Part of a small language model's weights.
Architecture: no biases in attention or MLP, normalized queries and keys, capped logits.
Each number is 200 + 40 x the weight over the matrix's rms, rounded and kept within 0 to 999. Layers, rows and columns count from 0.

# gate: layer 3 MLP gate, 2240x832, rms 0.0444, rows 1313-1379, columns 0-31
# up: layer 3 MLP up, 2240x832, rms 0.0449, rows 1313-1379, columns 0-31
# down: layer 3 MLP down (transposed), 2240x832, rms 0.0403, rows 1313-1378, columns 0-31
gate1313,223,126,158,131,215,107,227,192,91,114,276,189,257,198,109,184,160,229,214,274,141,209,217,226,208,211,257,306,164,180,220,140
up1313,200,247,181,284,225,196,169,139,215,178,214,216,218,199,216,231,164,232,209,253,201,217,149,251,256,137,171,165,137,180,201,225
down1313,230,149,183,112,239,156,224,218,195,223,230,230,170,189,157,137,180,246,169,199,213,218,205,185,143,192,224,166,232,238,225,216
gate1314,216,102,197,194,240,218,271,221,214,100,179,143,199,158,214,208,211,221,171,209,208,151,211,236,155,269,261,202,243,182,223,216
up1314,179,181,140,173,171,217,188,194,221,196,225,189,153,192,170,128,205,201,230,183,233,256,180,143,153,155,218,144,190,197,222,270
down1314,159,226,245,188,171,213,194,258,185,184,198,235,235,230,218,222,166,219,206,133,158,198,229,209,289,153,232,197,203,187,214,121
gate1315,163,177,210,186,244,234,211,213,196,263,156,228,181,132,195,133,169,269,143,232,180,180,212,217,218,178,243,103,189,193,165,234
up1315,216,174,179,229,234,208,181,252,168,215,218,187,139,225,202,140,244,183,271,172,225,203,214,234,161,177,188,154,212,176,185,205
down1315,175,228,272,227,205,187,215,209,181,201,182,183,304,227,165,199,184,217,194,192,237,228,219,158,203,209,218,239,214,157,100,213
gate1316,228,221,135,175,222,188,196,137,201,217,201,184,245,215,201,204,194,179,229,225,207,215,214,170,256,178,196,164,227,195,204,151
up1316,209,151,157,184,252,227,137,180,183,188,198,186,185,192,157,237,200,248,169,158,217,205,196,189,193,98,159,179,156,179,197,106
down1316,264,152,175,182,263,195,195,229,200,193,232,171,219,114,226,199,208,131,232,221,262,207,202,182,250,197,164,142,190,204,170,230
gate1317,188,171,93,184,224,247,270,195,277,212,170,196,191,119,265,231,155,292,165,139,199,188,158,213,180,57,228,245,195,123,199,203
up1317,149,221,220,229,198,209,244,182,220,224,206,218,231,211,144,268,198,163,175,193,150,243,255,200,189,228,273,159,167,185,184,184
down1317,225,90,186,112,161,236,208,208,222,201,213,237,243,143,274,265,215,180,295,159,182,208,141,205,166,138,183,278,249,201,182,229
gate1318,176,248,222,211,225,167,183,178,224,175,217,275,263,196,228,213,250,183,152,166,245,228,188,184,168,231,183,189,237,135,184,265
up1318,180,184,211,217,192,221,139,226,269,200,214,203,166,178,172,206,195,214,192,196,174,213,167,229,167,251,171,261,242,221,189,207
down1318,251,228,214,231,237,208,234,233,154,156,223,216,206,207,215,259,184,166,201,218,190,221,192,184,164,238,173,165,197,158,183,228
gate1319,233,230,149,145,307,183,212,204,227,196,146,197,148,230,168,199,175,267,223,156,181,204,204,186,170,178,185,146,124,199,228,270
up1319,198,201,193,196,231,204,233,182,178,235,190,163,234,237,183,194,254,149,192,188,156,232,187,249,164,238,191,154,202,234,157,168
down1319,214,208,221,179,233,195,159,237,222,228,199,235,223,83,196,236,150,181,201,161,201,172,157,203,198,165,233,220,268,228,212,209
gate1320,140,207,194,270,190,203,188,170,202,196,230,272,230,221,178,157,183,220,205,226,221,180,221,239,244,212,205,193,197,234,191,158
up1320,263,205,236,194,199,174,131,144,188,193,195,243,91,212,227,210,175,233,159,189,233,217,241,201,186,210,204,229,184,181,196,237
down1320,159,212,200,249,163,189,138,155,180,215,235,215,186,219,163,206,150,173,186,167,189,205,258,187,247,209,157,214,181,226,182,181
gate1321,181,213,165,92,156,220,211,238,254,212,227,246,208,215,271,222,177,153,266,221,171,145,248,195,138,161,153,151,227,163,194,218
up1321,212,270,189,224,210,229,250,227,198,226,188,241,275,220,141,169,138,216,176,145,231,241,181,170,194,182,213,220,196,81,218,255
down1321,159,191,82,183,229,152,101,267,254,168,196,165,211,226,240,118,253,201,352,209,191,186,181,245,193,244,124,159,174,153,203,165
gate1322,242,149,205,177,203,168,153,251,139,232,145,208,133,167,175,171,209,276,217,143,249,196,170,180,246,206,205,263,153,228,143,181
up1322,203,71,253,179,206,212,160,185,223,199,207,223,193,236,226,254,253,214,215,219,176,141,224,210,223,192,155,204,285,185,233,212
down1322,155,263,217,236,179,204,282,253,208,204,211,108,180,133,134,109,185,234,34,199,221,181,190,168,194,237,175,240,171,342,279,176
gate1323,196,281,262,191,314,236,191,244,190,240,239,204,221,277,240,237,224,201,202,151,181,232,158,159,144,186,276,103,211,160,223,218
up1323,161,217,207,237,201,219,204,209,166,151,202,215,257,282,288,220,219,117,166,211,151,212,223,192,171,172,214,115,263,178,203,193
down1323,204,153,243,181,185,197,282,221,206,144,287,111,171,205,176,145,244,163,224,182,222,159,130,236,164,170,192,340,219,199,180,117
gate1324,277,165,246,96,212,188,158,204,245,167,175,221,178,150,236,285,191,183,176,232,214,220,178,215,172,160,215,176,172,251,215,99
up1324,224,157,225,283,102,178,212,245,197,123,230,270,305,276,136,208,206,135,163,293,142,248,233,191,196,261,190,260,271,193,131,135
down1324,305,108,197,177,108,274,230,207,180,170,245,124,197,247,244,218,253,171,220,307,199,249,268,263,166,144,137,117,187,188,229,202
gate1325,161,177,192,235,281,163,210,157,242,196,196,233,229,212,125,200,164,161,211,155,226,226,173,196,191,205,239,111,197,206,199,160
up1325,220,242,171,155,170,224,195,211,168,261,183,147,263,192,241,230,221,270,189,211,235,216,237,207,132,176,226,202,237,141,189,184
down1325,179,168,208,168,192,152,211,194,228,110,189,191,182,194,221,208,245,223,208,136,192,222,223,169,156,165,239,91,197,239,244,183
gate1326,151,222,212,228,164,227,195,101,237,253,142,225,301,243,134,201,248,208,255,250,213,204,232,147,312,210,181,226,216,164,185,197
up1326,268,252,155,188,173,136,216,205,164,186,263,159,186,234,162,253,179,185,218,237,179,185,217,228,205,178,149,186,194,207,188,227
down1326,196,125,199,163,236,201,150,186,231,244,262,164,203,155,178,114,300,216,208,194,208,193,214,176,204,280,246,159,225,134,155,192
gate1327,196,179,112,214,214,228,165,237,180,195,233,216,244,234,179,232,207,155,266,245,202,190,300,178,228,191,204,249,192,104,196,229
up1327,205,209,187,188,227,199,207,223,171,217,147,212,235,193,193,254,185,211,230,177,263,134,170,221,170,167,172,201,156,201,228,205
down1327,170,254,264,222,208,218,120,180,229,248,178,203,147,187,181,190,219,271,219,244,158,167,219,172,249,267,193,223,235,241,185,168
gate1328,157,133,190,196,178,212,204,181,217,142,238,208,193,235,136,120,150,139,243,122,283,184,244,163,226,236,222,160,257,159,255,207
up1328,222,146,214,253,156,179,272,303,215,220,181,137,208,172,138,144,239,218,181,143,201,266,196,214,170,208,181,245,227,198,118,155
down1328,146,210,202,134,217,270,186,159,174,242,184,234,267,220,169,207,147,159,259,178,204,135,138,226,142,174,204,195,157,204,207,195
gate1329,162,182,196,207,237,208,264,218,263,237,169,138,190,200,196,212,134,210,230,149,296,195,196,136,199,219,175,193,175,225,217,220
up1329,145,203,174,210,286,188,218,209,189,200,258,151,198,247,214,128,194,222,183,213,257,261,161,224,213,185,166,214,169,252,205,240
down1329,191,201,257,178,141,189,154,85,214,200,177,213,177,168,194,248,211,173,222,210,181,139,188,237,176,150,237,193,231,184,186,199
gate1330,174,168,144,139,267,204,226,206,210,231,176,174,73,179,217,204,130,207,243,222,217,205,290,185,235,226,276,150,183,277,157,222
up1330,199,206,180,249,161,182,219,170,279,195,136,220,203,175,158,136,228,174,206,205,220,163,168,220,181,232,160,247,225,196,164,154
down1330,230,62,232,210,171,183,185,243,206,155,189,169,162,206,160,163,136,190,178,166,140,157,243,217,147,244,192,178,206,248,177,211
gate1331,195,149,200,200,180,157,243,206,186,188,211,256,214,162,218,157,143,199,219,192,234,196,184,229,200,245,222,217,248,200,194,209
up1331,211,221,154,150,206,183,176,221,167,137,246,171,169,156,267,155,163,180,163,156,194,168,283,169,229,226,145,277,211,209,160,264
down1331,236,231,180,171,257,230,190,213,272,224,199,241,153,234,161,203,305,189,157,172,228,185,161,182,207,88,220,156,157,236,167,170
gate1332,158,180,190,200,179,247,289,197,192,203,180,276,199,221,239,268,255,246,186,167,174,181,229,224,247,225,288,152,307,216,227,242
up1332,141,170,249,145,198,226,170,164,191,138,171,153,141,259,150,202,207,154,252,152,160,234,218,213,191,229,166,211,251,143,189,237
down1332,220,245,155,198,225,169,144,228,232,225,156,249,203,162,240,190,199,164,149,216,164,209,151,145,150,181,244,245,189,140,128,177
gate1333,218,152,140,179,224,176,196,178,198,129,154,196,156,249,203,220,232,130,249,199,193,234,180,239,209,251,179,148,216,103,204,172
up1333,117,134,176,211,179,194,213,199,257,290,224,190,229,158,170,223,230,180,165,150,201,248,251,167,187,204,219,190,262,239,145,256
down1333,267,209,162,246,181,173,153,280,176,177,236,201,201,136,217,215,155,223,274,210,167,138,227,219,156,123,115,274,170,126,231,180
gate1334,176,183,172,165,221,114,202,188,189,217,239,161,197,246,218,244,228,193,206,163,200,225,216,237,138,176,238,231,217,125,133,244
up1334,213,181,211,182,203,172,196,241,177,206,174,165,258,253,182,232,154,222,187,170,185,213,173,269,217,174,173,187,165,212,223,191
down1334,227,223,202,258,252,203,178,221,233,212,234,240,158,108,179,159,186,157,199,230,241,225,217,145,129,258,194,166,190,187,212,194
gate1335,199,236,194,198,178,214,211,229,223,184,169,182,267,191,203,199,139,145,207,233,123,198,146,180,185,208,194,223,117,213,237,202
up1335,167,197,187,225,241,188,183,153,231,234,197,208,254,223,184,203,246,213,185,174,248,177,187,207,203,210,227,185,206,193,289,201
down1335,166,211,223,211,186,232,244,225,190,233,208,158,182,143,259,182,222,176,217,183,256,271,209,162,214,221,161,262,185,180,151,235
gate1336,257,192,172,163,143,196,221,199,205,232,200,169,189,213,179,218,226,233,200,277,200,196,246,224,213,240,220,258,212,183,214,198
up1336,200,238,187,188,192,255,193,151,121,258,226,179,172,165,254,200,224,211,190,190,187,197,159,204,173,236,224,181,262,161,193,210
down1336,242,197,242,183,240,215,209,259,206,174,140,219,200,236,134,266,257,218,202,137,184,194,198,258,221,204,152,170,198,155,236,256
gate1337,184,180,138,212,202,267,249,110,130,176,206,278,160,248,154,234,118,147,197,99,262,148,180,211,177,224,205,199,199,161,168,139
up1337,139,184,168,202,318,229,196,274,200,207,251,192,180,193,233,194,246,188,167,182,171,204,164,157,222,218,233,107,174,263,149,177
down1337,159,142,122,204,264,196,178,175,289,154,198,173,200,190,150,192,246,175,266,206,219,196,284,158,181,128,252,176,178,232,189,153
gate1338,217,253,206,199,212,264,186,155,134,125,165,303,143,222,193,221,216,234,267,254,185,102,223,219,159,158,218,146,196,216,207,196
up1338,165,188,208,200,233,188,165,190,207,186,230,260,250,183,261,218,269,261,198,217,213,184,198,264,170,236,247,225,275,154,207,169
down1338,179,180,237,180,236,190,200,225,115,156,246,190,289,218,254,226,208,178,226,242,210,165,172,147,213,136,207,260,238,167,186,118
gate1339,213,153,28,162,196,178,222,253,219,193,219,210,144,211,173,136,194,228,216,229,222,136,255,256,208,230,228,137,197,199,188,145
up1339,231,172,223,209,140,203,211,137,180,259,126,184,199,179,202,114,196,192,172,228,225,228,269,184,244,202,233,263,192,222,134,220
down1339,151,154,228,187,224,223,192,220,280,235,199,204,159,158,233,222,219,164,274,125,225,262,212,199,175,218,210,175,205,218,158,264
gate1340,162,195,237,151,272,179,222,182,134,229,198,78,149,169,141,150,115,106,245,203,219,205,191,182,200,147,143,181,239,185,210,255
up1340,158,212,227,200,187,231,184,207,233,199,238,210,238,168,190,202,195,199,193,160,205,168,205,176,209,253,209,202,161,211,230,176
down1340,220,123,151,230,194,225,177,163,213,213,210,231,200,160,221,178,192,162,181,160,192,229,157,174,172,267,208,274,218,198,226,179
gate1341,173,156,211,187,171,211,219,220,226,154,151,251,264,283,190,214,101,271,139,203,239,232,285,219,291,216,218,230,236,203,244,120
up1341,220,206,188,182,243,147,191,168,256,184,198,128,211,194,202,164,241,157,232,190,170,236,188,212,125,150,225,94,192,210,238,230
down1341,265,202,124,169,252,234,177,155,132,224,270,256,223,221,213,175,256,188,260,213,159,213,177,229,166,124,200,266,213,151,175,154
gate1342,178,179,187,220,218,216,230,199,161,197,142,204,273,244,176,202,237,187,205,244,235,206,244,189,247,265,164,292,190,185,248,178
up1342,164,222,216,239,232,197,188,309,249,186,209,201,221,253,182,194,256,179,184,220,210,169,177,128,204,152,154,204,184,189,255,210
down1342,157,226,184,195,195,170,175,205,215,119,192,181,151,197,134,152,225,234,232,216,181,144,162,191,155,132,182,190,151,188,192,156
gate1343,196,183,249,177,182,189,245,193,208,155,277,210,178,207,190,218,181,270,170,188,199,207,146,211,187,238,197,139,179,221,220,165
up1343,126,203,139,219,165,205,136,146,166,157,157,202,227,257,184,189,162,145,165,206,131,181,187,202,249,154,183,227,196,226,202,224
down1343,167,203,192,233,151,216,175,150,223,172,163,199,161,185,192,149,210,214,185,289,193,218,176,233,116,219,258,160,187,188,238,197
gate1344,139,239,198,228,190,231,179,233,280,189,206,269,221,181,225,221,159,207,229,129,250,123,173,175,244,237,174,134,179,187,258,156
up1344,204,195,261,164,250,151,196,253,233,178,133,174,214,121,213,221,202,206,249,180,216,172,208,153,176,237,181,235,293,180,182,236
down1344,212,232,163,221,146,164,249,194,127,192,275,221,134,195,164,207,151,281,180,197,155,139,248,265,133,296,152,227,173,236,198,128
gate1345,190,122,174,140,198,182,154,212,231,193,167,168,234,206,219,192,182,130,272,231,182,158,175,222,198,236,243,140,183,201,280,85
up1345,194,257,245,229,155,254,131,170,213,183,231,170,284,218,225,206,301,153,177,215,162,210,277,261,192,264,81,183,215,205,271,128
down1345,205,279,229,253,167,176,199,259,202,257,156,144,194,261,211,225,162,243,210,184,161,167,249,162,173,158,194,199,171,137,155,284
gate1346,188,213,170,183,212,234,173,190,157,179,208,188,280,165,177,212,235,171,170,159,159,139,250,185,173,255,269,125,190,157,193,204
up1346,127,213,169,276,246,222,203,260,239,118,197,193,233,198,231,275,218,217,172,173,201,179,186,67,197,176,217,87,176,195,246,197
down1346,216,200,295,167,291,158,170,148,196,184,244,205,238,228,167,180,220,258,206,233,213,210,259,157,171,143,213,128,179,222,350,189
gate1347,169,185,227,242,205,217,180,179,271,183,275,154,145,216,182,216,203,246,146,151,271,209,221,203,170,192,160,241,193,179,220,162
up1347,210,195,170,140,149,234,139,171,159,212,202,159,225,149,242,227,179,222,266,177,146,206,175,217,167,158,170,133,194,172,162,174
down1347,189,179,179,235,250,174,266,211,107,226,143,199,218,156,231,222,194,242,236,245,212,265,224,242,187,226,185,152,214,206,152,254
gate1348,135,201,214,110,214,160,164,133,188,273,196,235,154,183,230,95,242,133,214,185,138,179,219,196,188,244,232,224,189,249,217,146
up1348,221,121,124,164,213,138,225,201,191,166,220,145,151,194,181,202,193,252,180,171,257,101,219,192,183,211,264,201,165,215,186,181
down1348,125,194,224,214,144,219,238,161,139,245,204,155,216,198,194,145,209,123,215,200,133,258,138,186,232,234,195,127,252,212,215,197
gate1349,235,146,186,158,270,261,132,163,180,214,214,264,145,255,204,208,223,142,239,191,199,155,194,238,112,221,227,137,200,122,175,217
up1349,137,253,197,208,174,335,187,227,198,184,231,183,147,206,280,261,209,285,225,315,114,123,282,305,269,192,204,178,208,184,165,215
down1349,306,200,177,219,156,247,221,217,202,210,203,175,291,136,129,267,113,174,206,279,177,206,182,145,211,247,221,287,194,127,163,178
gate1350,182,212,202,165,240,279,181,239,185,95,194,242,238,231,180,193,244,183,251,137,204,255,153,180,182,200,211,217,215,148,196,230
up1350,252,178,187,215,246,220,176,295,228,233,177,191,148,195,203,217,295,297,130,181,221,221,222,207,172,181,174,180,175,225,202,216
down1350,249,194,198,185,285,283,220,154,227,214,215,188,189,175,226,148,330,195,199,214,237,185,134,199,196,224,152,176,178,207,262,220
gate1351,173,201,242,199,212,203,173,192,160,184,178,217,163,203,310,222,242,190,226,159,251,238,252,168,260,163,207,188,228,139,237,167
up1351,134,208,171,238,233,201,252,214,130,262,144,219,256,187,206,211,179,224,185,208,169,246,177,127,158,244,214,224,204,189,194,189
down1351,182,132,195,193,234,136,162,239,248,261,198,236,221,157,211,245,271,158,177,199,189,135,249,144,281,153,142,216,302,245,212,152
gate1352,208,129,274,196,167,255,129,213,191,135,185,193,260,203,224,219,158,210,170,150,178,69,211,287,127,182,213,151,229,109,249,229
up1352,226,284,154,279,186,204,190,186,125,177,200,203,198,200,245,227,209,141,260,257,146,191,211,218,181,197,201,217,220,221,156,144
down1352,199,189,214,136,178,189,197,251,190,179,289,119,176,223,216,239,198,134,192,185,204,199,90,216,181,180,227,241,159,269,227,237
gate1353,136,212,262,145,161,261,234,190,194,194,134,181,184,182,153,223,245,209,215,253,184,172,240,157,237,116,227,243,212,216,280,180
up1353,214,187,223,275,216,206,183,225,223,232,251,213,204,205,207,212,180,181,258,217,247,249,254,242,182,189,223,207,209,159,218,220
down1353,267,239,231,114,210,134,260,193,164,170,210,115,315,218,207,202,218,174,176,235,113,190,185,219,190,200,167,252,164,200,255,179
gate1354,190,191,156,228,200,283,266,220,122,154,186,244,277,111,252,239,181,115,175,219,238,213,191,223,219,269,203,191,290,195,200,217
up1354,194,227,207,229,245,191,162,211,223,197,224,170,196,216,242,118,150,188,216,242,191,226,146,258,213,224,150,195,171,203,173,168
down1354,164,85,200,159,229,208,238,180,205,197,245,214,177,201,188,286,248,207,149,225,138,218,206,201,185,193,194,221,191,195,172,177
gate1355,211,203,222,249,139,138,284,197,147,236,214,254,259,200,140,252,256,160,222,140,267,175,200,140,180,242,265,179,129,213,221,154
up1355,146,213,250,229,222,167,212,252,249,225,292,241,214,167,201,205,128,189,185,250,222,303,210,222,204,217,275,136,220,195,181,157
down1355,155,190,276,246,207,193,216,208,205,251,239,221,233,275,121,228,213,135,236,107,212,184,153,188,260,139,134,168,199,267,334,201
gate1356,212,241,201,186,259,169,134,217,202,154,167,232,178,267,226,265,261,254,260,151,212,181,147,141,158,176,212,139,215,256,187,164
up1356,132,181,190,150,167,228,143,199,136,225,203,149,208,216,188,236,194,256,256,196,189,180,158,186,215,177,251,176,171,251,216,203
down1356,187,262,164,204,192,214,219,268,240,203,246,216,190,221,244,234,243,262,247,69,150,168,215,180,234,162,167,179,178,191,256,198
gate1357,225,202,134,167,239,182,169,203,148,157,215,151,144,191,210,210,184,211,197,182,193,215,207,242,155,215,265,237,194,222,161,77
up1357,245,239,273,203,195,224,171,203,168,277,172,195,151,184,132,198,210,171,217,208,166,236,237,152,121,185,162,205,165,139,171,241
down1357,180,132,196,166,171,201,242,276,287,169,213,167,151,157,135,181,159,228,184,265,297,209,236,184,231,197,218,209,249,278,212,128
gate1358,254,176,180,165,214,191,232,201,225,190,238,224,168,259,221,260,227,174,121,200,311,173,211,183,201,170,201,175,151,232,190,220
up1358,259,158,165,248,198,111,159,203,249,143,193,186,265,223,230,190,284,195,200,158,250,244,226,230,201,174,201,224,196,189,176,173
down1358,225,152,219,290,189,278,114,146,194,220,182,212,203,190,216,183,204,243,242,181,144,268,259,211,214,220,193,187,244,258,207,163
gate1359,199,235,202,196,232,249,210,234,190,145,188,183,181,187,193,228,197,154,219,251,207,207,228,159,180,138,191,179,236,167,177,202
up1359,245,200,181,148,188,138,269,221,180,174,210,202,145,142,163,218,230,176,171,189,155,131,190,149,209,206,212,176,205,251,172,186
down1359,153,170,173,145,223,218,177,233,167,237,202,215,179,229,175,202,146,225,151,301,188,164,170,187,117,242,206,130,223,223,132,192
gate1360,183,188,181,186,223,288,275,216,146,221,216,219,184,202,197,220,203,78,245,249,270,200,247,278,199,221,209,198,189,181,206,211
up1360,175,274,192,227,173,173,218,244,229,160,168,259,257,243,190,204,262,232,230,185,272,210,176,133,182,187,191,220,212,163,225,159
down1360,264,137,139,242,258,217,190,125,192,208,227,189,165,200,202,208,245,102,195,159,157,239,200,259,176,177,116,195,225,164,176,128
gate1361,176,243,188,178,240,199,195,222,140,147,132,297,138,202,273,172,176,133,227,127,200,176,238,124,206,130,208,162,235,158,226,198
up1361,164,250,230,188,248,194,190,190,151,149,230,287,311,230,252,252,171,187,131,201,243,168,218,248,170,156,190,203,169,231,252,254
down1361,222,199,144,246,205,216,222,149,210,215,213,158,184,195,214,161,252,111,150,223,152,203,191,202,130,175,261,224,292,172,175,220
gate1362,176,313,228,274,220,182,192,221,167,96,209,200,177,262,152,160,154,146,204,189,218,179,225,257,188,202,160,143,107,215,162,228
up1362,191,225,166,213,214,213,235,216,144,120,198,188,217,192,229,178,208,282,202,171,162,165,193,254,142,275,214,218,166,240,222,236
down1362,183,195,215,148,183,215,133,161,248,318,269,114,278,223,223,220,247,190,259,195,248,219,158,176,208,259,159,204,192,209,286,220
gate1363,215,132,182,162,196,142,225,171,221,179,168,224,180,252,174,192,182,143,238,206,141,115,245,185,193,195,228,198,231,198,172,202
up1363,202,196,177,158,200,184,204,171,206,231,164,219,224,175,174,249,196,173,158,212,223,184,146,137,186,252,171,231,197,189,199,177
down1363,241,223,190,160,187,195,167,230,145,126,161,168,121,229,254,176,180,217,142,150,212,224,231,291,192,165,174,213,264,207,360,247
gate1364,219,258,230,179,232,200,226,227,214,145,182,196,162,225,175,171,285,190,181,252,177,139,206,228,224,197,147,173,219,115,185,180
up1364,155,209,247,183,167,220,172,167,202,183,158,172,270,234,183,225,236,98,250,199,241,196,248,143,182,165,172,164,243,194,223,171
down1364,182,188,223,223,190,224,291,242,243,175,182,204,197,192,203,237,181,196,126,198,238,226,274,181,197,161,219,145,121,192,101,235
gate1365,240,184,234,184,233,214,223,184,162,214,194,192,133,215,179,256,169,230,198,175,184,234,211,238,248,161,265,205,263,186,163,165
up1365,135,164,182,185,200,155,155,188,268,229,247,198,180,151,218,286,287,209,194,200,262,185,155,191,213,249,198,255,155,216,196,175
down1365,259,151,289,188,182,127,224,179,174,191,209,235,314,224,177,145,212,152,157,164,181,260,202,210,183,157,190,360,231,206,258,145
gate1366,137,207,200,195,192,156,215,175,224,225,214,212,220,227,190,235,198,180,220,191,178,195,232,153,209,158,107,155,187,204,222,162
up1366,194,127,253,207,156,165,218,195,248,241,228,210,180,209,297,194,240,159,126,215,244,270,189,205,212,178,208,230,140,230,161,193
down1366,190,245,181,176,239,250,216,267,195,199,210,255,185,225,129,223,131,227,207,247,201,143,245,231,234,193,185,158,180,146,194,205
gate1367,243,172,164,194,230,239,257,209,221,197,247,193,127,188,221,133,219,161,135,212,204,128,197,186,198,268,202,280,207,228,187,170
up1367,235,173,201,239,177,205,155,219,208,306,239,186,157,218,262,190,215,133,190,226,172,173,252,273,259,173,92,239,114,246,231,283
down1367,209,153,269,186,199,193,269,268,238,155,128,196,292,95,176,244,167,318,200,243,247,186,185,178,176,221,206,191,205,184,238,192
gate1368,238,245,176,267,272,133,223,226,211,166,142,246,111,241,189,198,262,220,242,203,217,205,207,159,200,161,237,165,188,186,205,122
up1368,185,323,130,122,231,222,132,174,168,223,212,226,244,169,223,148,310,170,259,132,263,273,183,244,184,191,173,168,255,160,222,184
down1368,238,148,134,206,188,161,217,143,236,174,222,214,181,235,153,204,176,211,264,172,214,187,243,250,174,222,131,146,248,130,132,276
gate1369,175,266,245,244,255,243,236,200,173,226,149,206,278,118,157,218,160,205,232,248,138,299,167,275,247,227,207,218,144,161,161,234
up1369,162,170,185,182,151,158,149,280,179,273,142,178,193,219,172,219,230,268,241,171,219,173,138,186,140,213,246,237,178,216,190,182
down1369,292,193,200,186,210,250,282,176,186,156,191,212,227,187,184,112,238,130,146,304,206,135,203,273,154,219,189,148,252,193,207,235
gate1370,240,195,214,175,237,225,197,230,196,196,171,161,157,201,217,177,234,254,149,195,187,210,206,236,234,163,230,217,193,221,231,194
up1370,199,266,201,206,178,189,174,183,118,194,179,193,171,187,186,273,223,148,248,231,174,198,258,265,228,259,208,186,162,198,196,164
down1370,153,202,169,274,240,208,191,173,275,224,155,205,237,174,270,243,132,201,176,191,211,209,234,168,172,202,185,263,230,156,208,186
gate1371,191,251,200,181,243,130,238,165,275,215,195,177,189,211,206,203,212,159,254,209,150,170,200,196,191,252,212,258,191,137,205,224
up1371,228,177,177,142,137,218,138,190,178,212,148,206,180,149,160,221,267,207,188,120,149,184,200,139,204,193,172,170,138,231,238,229
down1371,206,104,116,174,229,230,187,129,196,172,178,228,229,108,223,178,183,237,218,232,183,64,184,197,198,198,242,151,259,163,114,197
gate1372,162,219,194,154,206,134,205,204,257,263,194,182,173,139,199,267,199,152,258,252,213,198,286,200,234,169,129,188,177,191,197,177
up1372,173,140,208,134,193,153,252,235,215,158,255,198,178,203,214,214,205,196,186,219,236,183,164,195,235,146,243,202,169,232,218,239
down1372,186,243,246,242,177,230,250,205,189,207,141,173,227,214,219,191,186,198,186,186,244,215,216,191,196,222,202,185,200,235,203,185
gate1373,197,221,132,177,202,100,195,240,159,220,185,182,140,91,174,212,118,196,250,141,156,206,172,74,267,139,192,236,190,220,212,217
up1373,199,158,174,183,186,195,237,143,203,229,182,128,134,213,143,202,213,271,161,189,199,232,279,184,222,245,175,194,172,210,135,137
down1373,212,228,211,165,254,158,123,158,285,199,180,175,211,221,175,186,243,162,261,201,189,194,182,201,187,173,207,215,245,248,238,230
gate1374,276,230,220,200,250,211,234,134,169,211,177,261,219,246,162,155,185,202,205,160,230,236,198,214,204,238,203,165,276,173,181,208
up1374,301,235,193,195,224,170,269,158,186,199,232,226,259,157,163,121,186,182,260,170,212,208,254,269,201,260,183,167,276,170,208,260
down1374,138,214,155,189,100,172,202,215,197,191,174,169,199,138,204,167,226,256,231,185,227,206,205,217,156,228,193,210,110,232,195,216
gate1375,256,169,109,187,223,250,197,180,232,239,245,239,215,271,153,246,158,231,199,236,207,210,252,269,164,229,182,175,134,171,224,222
up1375,133,85,223,145,148,136,181,223,231,179,238,206,190,213,243,186,163,121,222,193,170,268,239,153,191,232,210,215,227,159,140,154
down1375,262,173,144,211,176,191,231,223,266,222,147,77,189,235,207,185,301,207,246,183,136,177,192,218,211,181,229,170,169,149,270,232
gate1376,119,223,158,235,202,148,203,225,197,165,191,229,174,262,187,167,176,176,182,137,194,228,166,129,218,278,273,174,258,176,206,169
up1376,260,240,255,203,264,147,178,191,171,166,163,219,157,280,224,245,255,132,211,262,253,232,164,126,200,252,218,228,233,263,272,160
down1376,215,208,237,254,190,170,164,116,172,233,250,220,232,196,209,221,260,269,150,197,178,241,220,228,234,277,150,219,167,243,281,173
gate1377,177,266,253,191,222,229,197,236,197,256,272,195,284,133,178,210,163,249,179,192,173,226,248,244,253,171,161,173,172,174,206,188
up1377,125,218,229,217,271,231,209,248,217,200,217,170,135,176,136,202,116,197,254,169,212,258,154,213,153,174,208,234,239,174,152,252
down1377,146,258,177,235,158,163,212,224,167,138,165,136,223,174,172,237,185,198,228,151,193,195,133,216,215,198,204,197,154,231,262,217
gate1378,203,236,193,127,141,212,200,174,198,209,112,271,180,263,161,240,232,197,237,236,233,206,240,87,192,255,200,210,218,179,198,159
up1378,213,217,142,185,306,236,293,225,227,200,251,201,219,124,174,107,191,240,200,155,259,248,184,178,194,189,246,153,198,234,182,221
down1378,253,204,187,249,188,193,222,179,235,154,269,178,232,254,205,180,240,248,228,207,267,149,184,185,194,184,217,276,152,195,153,137
gate1379,176,173,167,249,163,249,165,139,186,190,266,190,184,217,123,179,204,250,171,242,163,251,249,237,221,283,140,187,185,256,206,168
up1379,260,148,138,197,259,157,143,152,198,167,207,172,208,132,199,141,164,205,204,199,215,218,198,201,217,255,241,196,141,197,172,207